python train.py --num_key_value_heads=2 --norm_place="pre" --positions="learned" --init_std_up=0.0163 --init_std_down=0.00308 --optimizer="soap_variant" --beta2=0.99 --final_lr_fraction=0.1
Each number is 128 + 24 x the weight over its row's rms, rounded and kept within 0 to 255. Layers, rows and columns count from 0. Numbers have three digits each. The size before them is the row's rms in percent of the matrix's.

# layer 2 MLP down, 160x640, rms 0.107, rows 0-108, columns 384-511
108:104112111118160112131154120100114135116121123089107142125116118090102112118128065092133094120117094144123130161126117136132095122129120174132144181115120121134132173130097145092111145076099131129152134109148110153159109103135145086128108154127136149132145113160125132154096123123145123104127088134115203091153109093108139201189152136184142120143158096135110165140142094135101140123122
103:158091103134076147106131110071116141127126150100154099113080162113112130087119118086109155171150098103187143128132140134122171121131143128096104148147107108130123147152128124100153149068101106116161159141135166135145146096129162118133112131120146141148118158140171178144114080096106091142133112115146144140146127142162101121091122106124132116129113125167148098100129166122145185095119
099:116131142173138134103190136134104102108138111074130091152127093161127122111161116109127158099143153134136125126147124103133147119150140085161121127151178080141142157132116115146151136085144140133150116145094117160118123165130125134122122149225118110151127143121147142190108141112106147149115137141141114114106087130103129060133149157141090138098141094095073111095132168119146151124108
105:132146065153145104130122099144128073108103162122097151156119131129151167126154139140105159111132162109167178127096146109151171132130120125113155117100124148103120141181120110138139128132137123192122110129114162166108105096126132123072112144089127122127116155144143108131162158117134097127148089116162122164142145155097131105113106150180124109101151119117163092118119164114089148148077
109:147138155137142127129101095067105146146158130134131116133122159107149112130163071085119130137068123129150109131129115130110099101145140174130100102147120127115158135095126133094143147105094149125134138118131108162114111130103150139123099099134123157078149078120149152111134137148123116142130118110135124143163181143126132080172160176093127137126122155127108120108096141092137146115110
095:146117163111107092144157139096094144108075118133119134125117154115127128156135142131102078107142180110132147153160129159124137110160112158087082129135179159154104116107110108135130128164114151150125138144138136113133154130159144137094166124101160142127102097160147150140139115079118157122177146173080140116133115099126133118102110154172069170154112070189141103145137135156163108155129
094:115134091172104137147161167137100129098121092134157148115101132137140129105139139102160171142166115112123128077164150125103125138134083128100174104165113112143126144109124158079123166168148115154138131143112122109126148092110087099120140116142144129128104102159106104126157097167146095130102134154121131151124143095136080126120123158111120105114140167137127147080132141127155086140176
098:143090125130134132074120131097118095122138149183146084115102125115172123143109154124144118111127127144127139134190163116114108139131092103134156163112135125137159128143128141118128131186115134125119090066108091119117118192109129181103135111096151112123102085134141172127139115121145125141117121109143112129107124122141130136128111145179151162090151148096135132105152082150138133165090
091:144135090180148143152135147183139120132148137092136108140118115139144135159097123146168121185119147136109169144139179142152150106167088137138125124123114110097139122097086147133138154147171134128079165132143117130141128156127089115146119137113199112115101104117111134116135145096146101134140144083128131122139159117128156116063133118112148119124132137069094149096116105115148117143131
101:136159152100125157108137074117107137134142123111149131100102147121144157083130167121114103109113167114155162148136120119114152144159110118127147124120179128090167149150150112111101103137145087153141117141119113125121137115107105128163112131161136137147109153124111159097102157127132138151126118131162182159128161129119114120103108122119103129141145134103177148127117125105102144192124
101:129173201125170116119087109121137122132116145158101121140090124135100139117105174135142100148130087133130138104090136119117142102109161137132107134144131133131109125104146108162123136118128159121145143183149139166139119141154075112066072170144124114145175084120142124146075097152148133093133139170112180096114141099126123127107131120081158118120171110103144145130130118143068158124145
095:120131149105105116113152119122154140127150133102148128112161106099117128187133138142128152125086147120146119101107128126120107180146118140167195149092165108108127109167116170125071144142117101121132147109102127110139125091136115149170145102171133097140102168112138122148125136116146147148112169178141108142115154084117082068137135076136129101083157153083138117133136154100153138109106
106:107136097176160092130132118121162142111120136182135102150117169133110112113120125138098104154149109137104124100145140118135162145117114117127133142141132103111108126108144129181146117130120123119149111133113141102132163111108114123133133161134063114105104151131120104129130123120138109138133142133128100131100134124129158147124122110110089124149150121157119118143154109107118133170088
101:129177180130120154094131118097136167106142101102146134153081128093159128140128131139104131104145132139133070134121147140180133125138128137088109103123134125164157146131154112144143105106130121143109199154177139120135163105102121114112105127119107106118100130109116128135145100120145136088123122111122149164130125049152127110200163155117133131163116085145122117120127116079146140167094
098:118124123164119114152089144153136145138152106124119137108134142173147129135140128108154097158104121128115146116109097129149130140130133123174086129114116152160134096050148084146130125099120133124147125180156094137149138182143144161163100143119138129127107140118178137106164117149143134116150119133130080125142132149111155138132134138120097137176089140146115117121152143140095160133130
097:161130172144124116120149115098132103114127112130121135152134148126144148127150112131107136135161114112147143092126082113144070109130116119121098115110121103129129125082135104110156127142146165141163112126124159145131090122146160078141157118110143124117126162143085094136154118113117119142130170097121129127090146143125095166092149098131150108158157106119090127121117155120123137135110
101:120123104165125095121207131121127111154108118134149115170157144154130112136111133148117134089138130128131148112124126096142154138146150122164146142093101109120114125151169144115156122139113128135128104134134115124114113134126123113154128087124105095110123194154170113133154140143100086083114122076140147102087149135097108087101114143077131132212104137109130145124111149103083121161138
099:188145074084098106129123150121080135124125142090084138145109146111133141119139105122096137053121117121115147135157137183098128139142120115156124166088122114118122118096136161103109103101135120128125110094131160153155136114125144150140088088161121105127143161108133138126132124139096140151144110148124173093143138115138112122104131132128125153169086122153155091171113152137139127135149
100:132154147148139093103143148101159129101125175152091138142106073135113108118129113085110146130159142148145124131125106152161115102137103131123130108140112093135159139134116114122124136122134162114090152140126107102115150198134135142163054136128130140144137118146150132144097162107126144135146136058175153137149155107092160165116132154081123175131097128098135127089129104150200144130115
094:170068138118126144165176126087099163145173119129125152113128114107124119145123147114113117164144114168089101135062107164116111137133122127121138160174089119164151155111144172094133138126091127111164150106151101118113123112120181150148088085113113169100142122126140135149108062138093153101158090137100120148136179099107128160121155141166152107113072163094161123120144117106089132141106
094:087074124107154121110109125113113119120190175133132072145116156105157168098155111112110100147140085098150157121086135132113143085127152149130115086129108125132131111135094149137142131155139116120163112084119133127200120104182150130136127129123120110113140122167142105128118035113119107129153152103154144172105174132107146096112096141163109094101144148140104155102152112103143131145141
096:103137117103109109140125138103166151128108128124124145106084130148123131100119139095141134093072173107159116134125112110121169097105124135146108088098154135120130095154146117124140118180117152127163156128152116137186154108121146131143115109141158117141190133109177139107113124125176117124109142154095161134133103175130135113139142123059131127128122156131134130106141097101128133113138
101:102142116133144123116125126090181104097118134126095153121099165115103130093146163114137130170117152096151120122093117070129130120112100153140152137152166124090127171109123100175146115087119159117114147115103136126130133119143128151135126144124148093117100116086165150126110137144101127118105143135132093166126144133100142111085150155156118110192186122126157133115150146110064144155172
099:118118169175155128117141114165123115106180105153099158143055142117091097113126151173135141108135079147117086138133098122123129136100115135111084141133168079133142122089145131114131125128120132106116130155087097131110140129159099145125107144096155116124094121105157129078142154140152156122154149121132091112134113146110155128104140113157129128102165122157123119117152120145089122131127
096:113133106128117129132152085146096166131141118140121184152186119110135152115130122101133129168109093181169115141163124091119150095125157098132135116102115132129152078103166130122169131130136117104137088129142134131132153113139114142114103131109108116155136128133107121112111155156112164103146093131119135119141136181177165130126120113175138138107164120102125114128170138134115132121138
100:169131092110118088103170131125116126142128145113092142122102109134159113146151125108119151130118044147148164106119111115123137165118142125118174142087124129132136093089125101125098127116130136139139119123120134133149171110149087155142103143167166125178131132127123110142180101158147111139122101149131204098115110124115084143130131130123150106110149077123129097093105127135117153130091
094:089128137125157122109149151103145128129134116110139124108101166148164106129184124069133136171160154096133148126134088097131133130144119131096133080117157114118183110133117128096117135121130148136112145129134142142139130120156146133146126116108161123173122135116101114125177127121162081151105169139120171138105135129123136107170110120080134153122184105160167138143136127135093142112095
099:122151167166145119112171153080122153143145118134115159110187128125122146149118166122141115091110098146110145123112125145128146117126129115159104185119117130147145090108144164157131080135152100116095156124142097138109127128124139155093118141118148118145146150081106159121104164129115157162117160151120106139129132147099106134071164120121135153138087134137112127125141103094121088132143
102:153078081118132114146101104101105154098147124111099136142128132144108108162168126130102126119106171137120104142143132126127121111101160111126173121136121114163175129119157150126152086103132119069128093143114102126127127152147111140157146168100107125140175116130178120107071099110151109148132123137144120125132174172095105101077130150171116110046126138137119116143116111156124124117141
100:098119151119122088111101137132130150136151120082108142131115115146143075101141117137142146174099167130117111087093106115126107136118132113137141123148142134065170165136112152142150092123119130109119087110100104143122107126129138118133153123139108117147089147118113135178122103091094115158132090116129161161122141138123120133112106115104099130170085136129142127143133147148146107136125
092:047139166145117123134131126103129155153110193154164079126111130110120118156120150121145129071121131104122133144098081143083110113103134107180155139103151104123158142173144107163127104169105107132126082082114110130144131129120141118153117110138143109167126115093133103144163151113078112085150148109107104122116125144139120129190124132081123136118142136153108126127079135079160156124117
103:109165060085131160176132143133125146129137116120102135153149144136132117104106108117126130172146143129140143139141121142110154106110124128116138111080131134145151197152122162113171155109130140146153140142102119137128134089155111121119103085162149149105111126177119169105157137167138142157131100088139129132137165093163137127106153132152112146120119154073123121128143093163078112131143
102:103156088127139112105147164143143146134142166112072131087113092104113142143144136100107133055156107128164111129143133136156126129122119105076136121128079140138135117128161102119144114130158073098113118117105089121140144153155091143115110116090147144132127132143101147136132134111157058156164158109146129150138162111111127097133115147156142167134177124118106111099090123153126175161143
098:123149119109128155112134125136174159116119132123162120127129209143098090118103092158104129110096106140124096119070147140157117103132134105100118148133148129113167092083124082161122092204068164109079125111141146085148148127072158124126121090139112122106102158121136114135079139119121121169124171154103159127138144124135118124148118094132122121113136129132130086123115104118107110104105
101:124091122134122110168133135105105171093124103126168109103211173100157094117125118147149114134076074078154184120136098142118128166105091136118133157107145157145122133107118129102163165145137103147114125158119158102167104104109108133090121134126150121147152112109097110129150165114186109133120142145112162098128129117116097088134119142158170125105119140162112129095142130142149125112145
088:085135103133145127140127135084124140108139128124127137112150104119133072143184157110141150144114136117146147118139087115108133176138117117112106103108134088123155065122102118086088163159105113130116147134140097096148117186144111154148129123144198127130140132131097147148155154144159133162123081111117179123127138141096089108119097132139159115137145123176142149126126119120155136154111
097:097112089109137085098146093104118134099105085122107104105152087070127135104103123118115141124097133109141101127131144103130146111155127123131100124117134120151149165116105136146152095125115139140134097132110091135135115114129111080146174167089143139156159116170115167130140149103121126120173122127128136131097150123119126123097169164107105112123121185148167137119138113135113127102103
097:150125137104149168114165120134144105144166141142138175149147168105130133144127134122104119073138189110120116139125108201133148155140156123163128144105125109148142128122122090139149146145186158138132087123124086155143117083126100118169128141165140124104134098135129116152124098142104133086103151158154132132117071140140139108133132139174130125142133169113142119149138126139129130093129
100:100127111194136144094122083155131118148199133124125118117125092096139159128118165101061085077113091131113085150160114142102140128171150116127130149120109108118139063092149134112121112143091120135102083135121091102141112093119111135114127107143116090176128147101153138139173125140156138121131158114127097158133119116106112158140150135098086151126153138166143153139166134123148089143097
103:137175107128127119177147111123175150121132146073145122086160150107129115163082108172118133103116171119164115144140145118085178105125144135141170169106139172100114141115138105100157108128111165116126117138085134133096099088145115148150109141095129108096175123126143110099135094107150138144079151102104113129091137094143094130152117133141144107126107132137098113152119134135148124102143
096:152151162170149129134127139109107123129166109081139137141142106114124107133114142144091096105139132097165174116143129145114172112169080138120118149078121152132176109149135113141103159174100168136133144090095122141136165155114092122097172140139090098138101138125158101114149099114160146092148105071085140117125166162124136164140127168132175129117126167154080100110124116175094107159155
100:121085082108122083054133106087123145085149145153116157134135119085143142109115126078132117104160116120111115141169141137125134107146090128121108110145160130102166120116135096091156083075138137131177087175108125124107127131114147157173092159145121138137197132087123087161120140130134141111088130145124106119114133131139120125112111135100137172057154138146114142121102167085137140123156
095:096150124102140128136108141160128136109115118123103136126138142119129114128118136144138122168136124137130137128122127144144138157115170118113131142134150086108148124163158097105100152088132132105125108100129143112125144138141096117121134136125126140126141135108157118106181148154135120155137132130141152156144130178150137127145103127107152126139095148088110125109154145103167101152122
098:142148137186139164124146112131154127103125154147112070140082150127115125110112131123142154107179103118140098120114101160129137128153098092118100138105114164144141102203135120079132099118147128073156155104128131130117130111135158091131131132147132120177166113104142118122095108113162111167142110128119112117118188124097119060143135126071128137136084130124071134141118163158130102124159
099:146093115115108099096142166129121159098127126108116157095101121144118124147185098081117152156128073124139114131130082159114144140125129134129114149122133112117151115120116110148105131081108155083098156128170116120153148158087121129120153129174134112099107169147153116143113149161170110097091163162131128159123109137123058168158128117113099090116114131114138125064109118130164148111087
099:081139173149110127145088147155171146104128146119103103089090117109153135116108155100101101164092088130150138152100095187103138154145146122138177198120186126148149139149112117116147161123109129150165171125128094146169159149121138134124102096113103124145109157148123123137109167136077147143123103137139130105154148101080111109118148100123175174103132121121109156129111116142091120101133
102:116167148168118109120150121142148166076170111116137149103101149112135088186130149140111155144116133120148173134180118148160130125130148119169080121136097128130135159141113091107105128113165175141127153115128098132156156105148083136131055131106161130116128139126130119130157180127141156094135155086127171118121189107143142122111158115159150058148067091114134093114135123133113103134102
104:142151137156144129109135112103169095099146109150150126155119148135141108094116145137110126106121136114140143111110102127096138111125098114127175137149164115133114097139180159118120104170115095114117174138155139139111108128133119119159076135115119147188108095164125123132094131121110129149113108127109107101148134092157109088141137110120170128174147089139137121117152114084104106134114
096:123104152141129118134111103120151084134109110111098126136124107105127188124122101128112117114127168132124121146128149111139137124115131148102080152151180165124132183182115136130146122135144143132167118144129108113147133123146117128162118127141151100139129125105148128105073132099140144135120113175151109113093109159114104136177085130139099150126133108112178144100131122129121146095103
103:104137140118137126111084115113142145156139136110117126146110172146117128131100150120102127079121093111109135153129106138093145174149179132124119127123117127146107125105123136122168108128143146138163148103142125130153091166111143124141099107138127116144141127113164144118116135152102118163138159136151118191119146128096137118136154106139199127106127177141123164096114142112103085101159
095:107126147106133132101151107093163119113104119143100120144152130118114159140146130156119096030192148099141140159160116138124150139092146130145139161136157132159119153078095089143131147107112107105103128093140131104121138108142156125138153141092152129114138114099152120141112123132111141171152161162132149116164099057148140145137151114109104115142101184144173130146127165116086117130090
103:121089115100087106132152118133137162152091136159151149150155131128159109161074137136150105140153115133128140118104086132143135130121139124093096080171146132161144122136112135107144143178131127138115122137137121145118131072132144128154123130115135140126114133174138134076139157156170123129128143105140104124138219145150128153177111160117122103110169124153128114127178171094086102101157
104:146148172132134113163136105110104157110128106153181126125144101079128159143140118124131126088116128132144145172138110116133093072162142161149172142156142172117097122075201169101117130119084125114096082120141176137177129130141137136120106080152115142152140128140148145165129185145148116113114072145131101116141108126107107098172137097166124145164153117142116114101106149103110108127171
099:128136172134129101103145092169059126134133129104142156134186112116127124089111146122179104101150132148137102169108158133155095128158118134105106174133126120132169160153127106155099171125124104142119140131116082109103138146104172099154116117122137148143148086132113156128120117093159124108127093137131166102144131136130151157139104117135149176169146113138130109121097112129096115108109
099:137125112125130145138146172096131128139135126132125136131111129133133144135143154133123111108151106157117110111120124118121128107148131171137107104148145142097163115084112142120141160158110168135137140113151131065134155112106105131134140173088070155098156105121108114102122099128106151121125164135139099138133150135168127079133121167130147125089146193138086111066147150124113144147151
101:139120124118105082159146106130131170145129108073141085138129151119181134111106103104114149122136192114129161113139153120094127080131115126116115101147157162129138136120132129105118116133143065168153185133110130083105151136108146106145116136150106151152175134112070131105168118138172116143151141134139131137141169114156095141139134130138180128146140071177150157152090121109166147139104
099:105094109152129114138115087089121099112153142146155122174128191158168127160143141114100150131083133085138116089134110124075120134145108122111105160119076116128100134156135125106116131132142103122090160090122159128139103098100117165146095143134093093122116139138152079186117107146138153124125152166092098145139182095096109079139112169177140140113127088145116154138134129127104118072132
101:110170133145141126123156116131110150111121137163101111133128202128124130114101146146114142086138115087138094128073154140115131117104165109116144169115160090141108111139119155142152145101156094102148120084113147149186110064126110141135092141113113088119165143083110089133122136069155128150154105155115129147147156150142134119127151097192143102115097146139139142133159128112164115156131
100:105121173171122116153113098110140109142121136145104122130151113101132133094108164139116139112116114118112135145138125090158138172097131120129142117134141108093085070135109121117112131141129121141119149135117081104160133102069092120147134123134116102124109141131115123125158164103148123164159124091113097115127148168077111102090099150119096140157138122119123138123124162140130119140088
101:118135134126106141082097120108127117145121133152152117131090146132102150087091108102127143123112097099101130117089135116111120101125133127099132091148097132122150119152131141148117117141052122099124158142111122172111117111144113098136133112105144107112106131123106147083130163146186108095128126102163105142087118146140129104139126134181159155119120142128105115142083141174131136134114
095:055134177107138120172148164113117130124124124133101095137127154162119101121162161101111107064154115109144134141191139130125126101152146128103105090100154082132125150152145117100143138157110116108127143130114099113092112127143130130134122115162122131157151139101138117149135194099156117148159141083146147127129146132105145104142105133178168074150131112128166112112117156141146174114181
109:119128165146138120102115129151122118112075140138153123139096067118143118121123135137139154140125122111119127147170141124115144091149140119140126134187163094153122117114144135181122128098138173129180102124159172113110112115121126164174125102116129115163110111121102120091105068113139078113134102120154142076118124131115120139102157083172178138163125112133111094163095092123077120139167
097:103131080145143145154155128133121113187116091145083128119082199128113111102117126139124138145131140100100135131134116134144122114138132152145140114147114121126097135164149079130124148105097128134150156138139129160142153136090116135142153137125164124122127135152135094115130157145088117152148146098103138078133145169127109125178132116137111126047152156101050161130150135166098124128121
106:118116100126093141177127097066119127109118147145168138119141158132109126094097142160143165127134172109143138143124124110099150092153142121146085116170100141132105119123139158132126139140127142091076160101153172116135146139142182139109101102127121121124112140124109138144104138085133118129125139131175131155146118084118144142136149121155128188128147124073138147155112141121075146091134
103:078103109091120155164153133126122139138089125128122112135098120123165123132118134139165126129131166091120150095136117143127149124130104146158103097111124137110092137098176115127119129159159087134163161139122113139115143110122133117128156117156137115136109127130141122110142121127155088144152124082127110190134140111084123113134139102101134083137171099106095137121132145082117132163117
094:097132144165150106122129112118158160131133101121111147115058162154112140120132120114165157109111182099152112104101159165124181102158123137152087150122135139126142155140139133094155169124183155099127093132118160135121142096136118127108108126132164120157099117135111161105106120154096096183151151121155097101110101106164113146121101143122118130145133121131152092126143121111209116137126
099:117118163109111143141136161137172136117118146140132059163063115121098174112171149137124123186145109121086106152135120145100103098127112130154165130118097127145156096115102147123131140098134107103138085150164143130139093114128146143165106123132100154139100139086125164155107083098117117118123128081111153123150142147174162131094159158095143127108100105131147127125126144168118127155136
095:113129106137139123151117108132107143130064127108131101135072144152184114168111138122134129159106125081135138117103127109104145143142139119125131148116150138125072123085165109109120130168161162159127152092121148096107118149146131161157110123134138119156128141134134101122111113148165145127136097128144157154150151097155184122132128147143132122113167143089106138142142120142155161108172
106:134121128148155138161153139133154115080143143169106159175134071112135122159165131115134132099154095145139146139129088135119128097120130162146149129152104126138121159126128097157145165154104149124135091132139100135144128088127118165114116134161151127160178147093137089116094145141139139154138132116149090141133147094159087136115161112089141148085108121154139119147105093158160154155141
101:091125134114133130129123132054108113138161117134104118150096144130122153127105112150145068138113119113163149111143125136090152120115120097125095132128137133086154150147134173142175142156123134159104079050119132155163096142147138119143120156132122142124116107118108083106134166126105136146118122124133132125140136182142126110100142097113143096179133201131143106114112133146130140117119
105:138113115198124137111146139105147109125167118109159140087116125142158134173139119141090101112146110123133114103145151114139152148134126106089112154120145116123154146163107120105129143112113122143134166141106122100120132136156147130140162100126126105135173151139105110121146130068097086139154132123135164121119090130105132127178119115113159175115166121135162133141109117124185163153145
104:126145180144129127154149117108093133094156125150118118153133107138109136092130100146102135081109132137102061188099131175143111167116121149120126106118095124103119125114124150153092139138154168119057134118151113154105139143074157119127134132114135134102056144110131138147095159104146146109118113139129166110155089142143105095168101127159147141157115109083123093112146144116065119119134
100:142137092152108137167111142105152086134147137129134116088137116115113157127091099117095096145067195143140136153142143120088115072128154130092108106108104110132095155168148133113144090135143136085132144151105159098172129155146127112135126135111114092167149097148153137142119112108132164140098149096131124130111103132122147102088119138103152158198104145115160146099126114108095105120132
099:142109148099151129121150151111167105116134160134126074113137169141129135156148100156070118091184141116123139107120112132088144141125096143128111101139147100143133105109126127121145156166177108095125114147090150122152127083125138170135119126150143132147182155167131139168082173135109110155129126136086171077123202119136122154077118139142180097162148159133146178136124173127181152140112
097:140130148113134138126118138131112164111143155153110141124149120105109152144098114096099136102147126127141114152132134126159141126155142137111115122095139124149107129128133136169142139138148158119127090125116103121116126139123106146176087136152133156103158119090097125155109130108141124113153145140130125126125131135098133077058148081135099102082107142137087129165144142100104148132109
099:112153101167113096164151096152114128138114145147129129140170154132110114108154136149114151133102157091144131128119141126149130107100107146177073096110140062166126107106091120085142074108148129077081117120137128128116137136121100148112107108136127129137070117097094116096108159102151172129144161085152134153111117139142138109092163132135156103149092102151112110144114084108132118114097
097:109121160109134128110114132116119137157123094107152107119106128134166098127106133097119143112134111137128110139131113122109172129144112112134122117113160101123139190124113103101128144085124112171101098127116133113160139175147112149210129146131155121114183131107099129125155117147129099123152152147123084109116163087158117165076113156148147171173133132132109129115127141113108124166110
105:117127162113080104104131144085136173158133091116136092110177128128110099136123153136103166079099145177155148138138097185102138135138124149091091141125154136129180140085122111120132113108122153098130171152135112158143099135118113122125101157147135147109155161141092124100105154124118114147134153110119110158126059111111112165141147094082109138106128114118121121164166101180183142128154
103:115125134163095132159133121104157137139153170115131146122143124126122118164147080108155135141118144145164152101098122152113126121123098083135163091099118124135153153133133126097120156133111116126152105092140106119137111152119098134121140135132158102186113086125135162140196157138148134155137115150112086139127109107126077104122138131068149150145139122098110083156135115096088169142089
100:103113106179128133098137125084124161140122093122127095125149124090179114070087116120113137136149172122130126105126121128126120135140117128143144142187124083142154131127121158141137094141119112135165115114106080107113161150105111145145156116117127098148150119086138142170134164112151155131153068132114118096144130101123168144106176123125106150127153164129163113116152117083159133117147
093:118101047124099110152118145138144108104092105154106120131139137146118113139115138137119192134105076109149142110164158112130126089133076085170104141143132090095111129141131164131118110156125113096097142136171087121138124126124144158140090160147102137155129177100117139124093165138147115170139130175127127110126136124102118063175140156099147151137163144131112164120146176133126129115111
097:133136110153161075125131132141125122168146087090113157153131115150148106135121156108123147140120076119090128146124112123132178125148155115128147171080107124154161144124099158132150115119148107114147162113114140152132130125116103159096126141128135105108122131138133116146143121114132126107147130157110150145096124143136160124124109108180133121133129178129134143140153129106118134108135
097:115138100169120148117115148082163128107134111129125095142130103136109094148128093166080158175108145143138111132106117092128101141115121119150103105113136121126129109136176072137150078161088188140163084119102146111150131121112151111114173132132139112130118146141088134150062119118191128117121140123117110123113097150142124081157121097118095087125130126130163135123152072158160128121138
098:095109077135131109115153125104144088135195162111115109123130120161118113122125134132100109154140126116117071142128111159128171097109129153165159118080091140114109133104131103114137125136161103121115087097144086145135109113175182147133149114132101148129099114142139148122121138125103127124137142099127166138124130118071127121178136121083138115139097137122153094158133134101097087131072
099:134141154112131126101125103106130177158152109150126137142116110128125105153105115168110152156156122095111180101092089155102117142125145143136158137135114131118149152145134140173103096095092093110141126094113108112161127098130157124131136094142113159130152132111153141142155136137076130098112147107148095164153144126138142179097142090124099150109120143124113141103096118129152121107133
103:086101132139154129129150136098134124143144148110141132146128120135180113135159130124163141111107133118138144130164121146136107137160125145108162134139141092104172125128093109098130141140127079129130152146111120120121109177124116107156088152141128148149106147131130154150118106111193073116111141086137130145132148188148132160126121150105109112151146104137120093112132119137150106135121
097:143088095161129139138124129084133134085156124125120152135170140142123052094164128167121129092147115138090156177106175162108144123144138110084102134129149155115124164130100102139105134097119117145129163144134115133079123118111120137158151109162171107122082141160154126088109138098140130108149107092122128140101155153111143125138152120083157112133114132102113115139123094126122125131157
097:123111135119149117113109121112116167120108120096133150138082169192139133102120155123152118144146130074120132135143116127128120106134118103159119114154083141128135139132153107147126163121177131111108091095096150151148122157108131154155138139158127099145144138127132136138095146125144125120097133141133083141124134121109164149094129126083114099083090148130169104123155131152110131118097
099:141105037139121158129162111110146144132167134149142101100130140102101136121133123092134087120125145127165096139165135186115127122144139127126190168138110110098130087134163140115118118112093159123161080112148147123121089121150173170137163101153139110130128095098142186117098141089133126160133124131172155158145179133123119144118153143087135122149114141152107107122130121121133146105158
104:079098115121139110096089092103131118111100129099124152118098170087091136141162123175100116115117108103138097128138099156160157127165133131175134149100085093114100147100155104122149104125095121112137098144123092116127149132144126081120146135138136121114092108112108126126076141110159134101118144166119164111142107117098130063107173102127145153156144131094168111148150066142127102128149
102:096156124154129151124100129154152130128131117091098101120121111146151156091114127167100143126150138125129141136131141139142117132134136112126092116150146119147135110085119131119101065084140194163131118163118106115127131151171125103121145192105118121151140125126146144143120114139151101117132123148119117127148137177106122123103127153082100137132108162082156132112127140128131100130101
108:147140126131118112162172113128127147090098131079163133156118146135127127126131106144140152163113163072183169128129156122098094105106118106151121188118103095116183134171169143098180098138125160148088176084100136126110123125126084119111107118139117129158115149101116122125106127125121134139131154158162128163105123114135092120118109140148113137132151130135079126121130136154125092143111
098:094140119147112120124149145092152117167111123126142098144150136154139114147168094103163111143103081123124124148136152168117147130107120137140134115170144101109158112167142146145106112166105144142144134096150117109107110113157135177111109133127141131097117123085095106132148129113144136098159164153123096119126144088130129128148136158081101085081121161082177101130145137135138130120144
099:106148117161152147142114153143107116150128118133138142117108088146152138143118103111138172132108151115139120148107086168108120146146114137154137095150105097121126171122126096141160125107124164112108133112116149106128141127116098140118151128183131101133147113123111113166133136090111131197135085179114149135122199151150112116099142101122108121147140142113138102132111119154129108136149
101:115120059131118124146125118087111173158127129099130126138098137133096113140147100101111086103158151135100143145103115122091112169142115170117108094117138147076109155050148116131124165114103120107146144134150149152150098118111140150136164134104147140084097160144122148125112141156128156179132076082113129153164123148089136134157160142172121130115143115169131125124101101133140095156074
106:102136145130144126111132113144087112161153119117137168151160097111143124088098110118115165121129109099101133149119091154127136103158121108164128169158150108096153138184186131150169126134146123142146159152133088116128130118087144096149168110154095129130126113119169123151127120124125162121131103166147120089125128149171148127134164118141158169182134170161099117149188148130093155120157
100:099113116104156143136153084124092152109171137088126155103107113172141076123126116155156120099076152139174135094125133123141127120141120103104157180145128155118128123141101106106165156109105154144099111153144140125148136160107119138093132110154138108104089160140102097175103114066124124124127139097096132133126153128138119102146124143082158120104112099155086119121122125131102086089167
101:083129149126146130131143100085094107118100074084137154156152093150134116136175138189120117158080097117146127117105096159142120139137168122171114126115137119147133149154153099119178167107105136133152121147123126118102122094075103127123138117110130154134121142169126159128103102084127140123142126130129104129139096132071127104114115115123126174163115132095105123126130116127114164098088
102:130120134090150147104130134114105130152124105109125124090145126134112129136132126116163148077145120128159108140168100093153101153121116111117149168102095157141089126166117116134121143100139099127156103120147132086141153092131094115129115178112116102110144128125101113133150153110117095167128114119182123111148119094134079089137097162170112104200134143115139151121111136118149131140090
101:132089117139153143125099103058131067104121114122128113135158130148150084132129115125124129131141158155086113143125160113148177114109148133136095129120105083159095168112116122127114130119125159107112106148112128131157147102111136099088114175085120105139150128161108116143145174162142167149116121116146125138086170103140159113083117118149159103054154156128134126160118145150089119122120
097:044092140130142104092146102128117143102114146119117130191072158103171161138124122124140132152113102126095103135124145141107172146138135148112127167066151135092139097083118132112137127080131137155168083083112145113145110145145137137099133155153131121111124161146153139155107115114130160163129131129165119128132090081115104131111137100199156172147152141105095122153124146117186089126162
101:132131067114082110125088122101142074140150086141146118102133111131137133163099110125167125172144087120131129167097152123138106112156125127094119142156132097163088160121133135153167171150130119129120181116102122168142146147122103111109116154140103139132098132139101134133134134121096141127094108140136141149148125111106062153150132116113113150141095088145125113142105153148099108112127
099:083089168130174129172106114100089126130144120146144126120121140085153083189109142095172130145128098101100165104133125122114109115150137135149137137106133140114163134188106162108143110162145130111153106097146104115136090113126133118149162132147131118173132122108137106157133085089139100123147152132129147101136135144108152147161156108119116147101105198109136158138122115119112156095133
104:170139118196106117105195088074089128148152139130123178122168140109113114163132174102130146117176148112151134133138132176139128117139080130122135120118148086111107108124122136125090147166103168115099138105124090113127097110136134114152117124114108109147074129120117123123115169119100131129149108102097088139124149136091092106164116128129133133117137124146068123112107137114115142092113
099:152119044089141142142161133164143152081099134173087166135059122129141157131097089132130127167139136138120091106101148140111152122152105124091149121141126146128135100174140150184128132158171153118112150123168127122128180135136104149147150097119110146116134106140124112123114140113106098107141140168118150127107161139124074149170075121127098134102156093113088112117134152129106144140160
102:123172145141132144139115112122154120118117134115133134141181105118161106140177132146118104156137154120147149131136098149093146139133101125133127123131068119093153143156153153097132139149130110147142145149102082094096145148139111103131122133190113112171148148094136134109149140111142108110119143159081125158123172118161094144133112148099121172216148144143137128146173086108102144117119
097:123114116175109121103107131148150116117138087135137139146140118144116120142140085177103161105141140119113126158122097141113128158134120138153127077135125088156156170119133193141127146133113152118106213118146129141107131180145106141132116152128132108122066182077103159150095124099109149124128083108097155115141169103099125118110117113150153166101179160117136169119113101105050136151098
101:157123176132127092107147144165105144129134155119095140106100102144146102171172135098117134123107114117154108137101139149134120091125175117150136136113103096108134149113142112143112154120170136145128113118104089103119168136163108139114085145158140159148071165119108102125129146141091154102152116145142167108095124135142112100115127110133128110108131098154102087143069119175122148123141
100:167130091130109116123115155121159135129102130094113130122086105145135131126157106101121110139111077134125147170169127140147151078114113116142120089169139118128170112120127157103151161111132158113159140099152159132140139092144091130124135132165102111184110119076132090157165159114139125111155141082133165106134138161129190189174117109075120146116123104133172123139115120143096154147125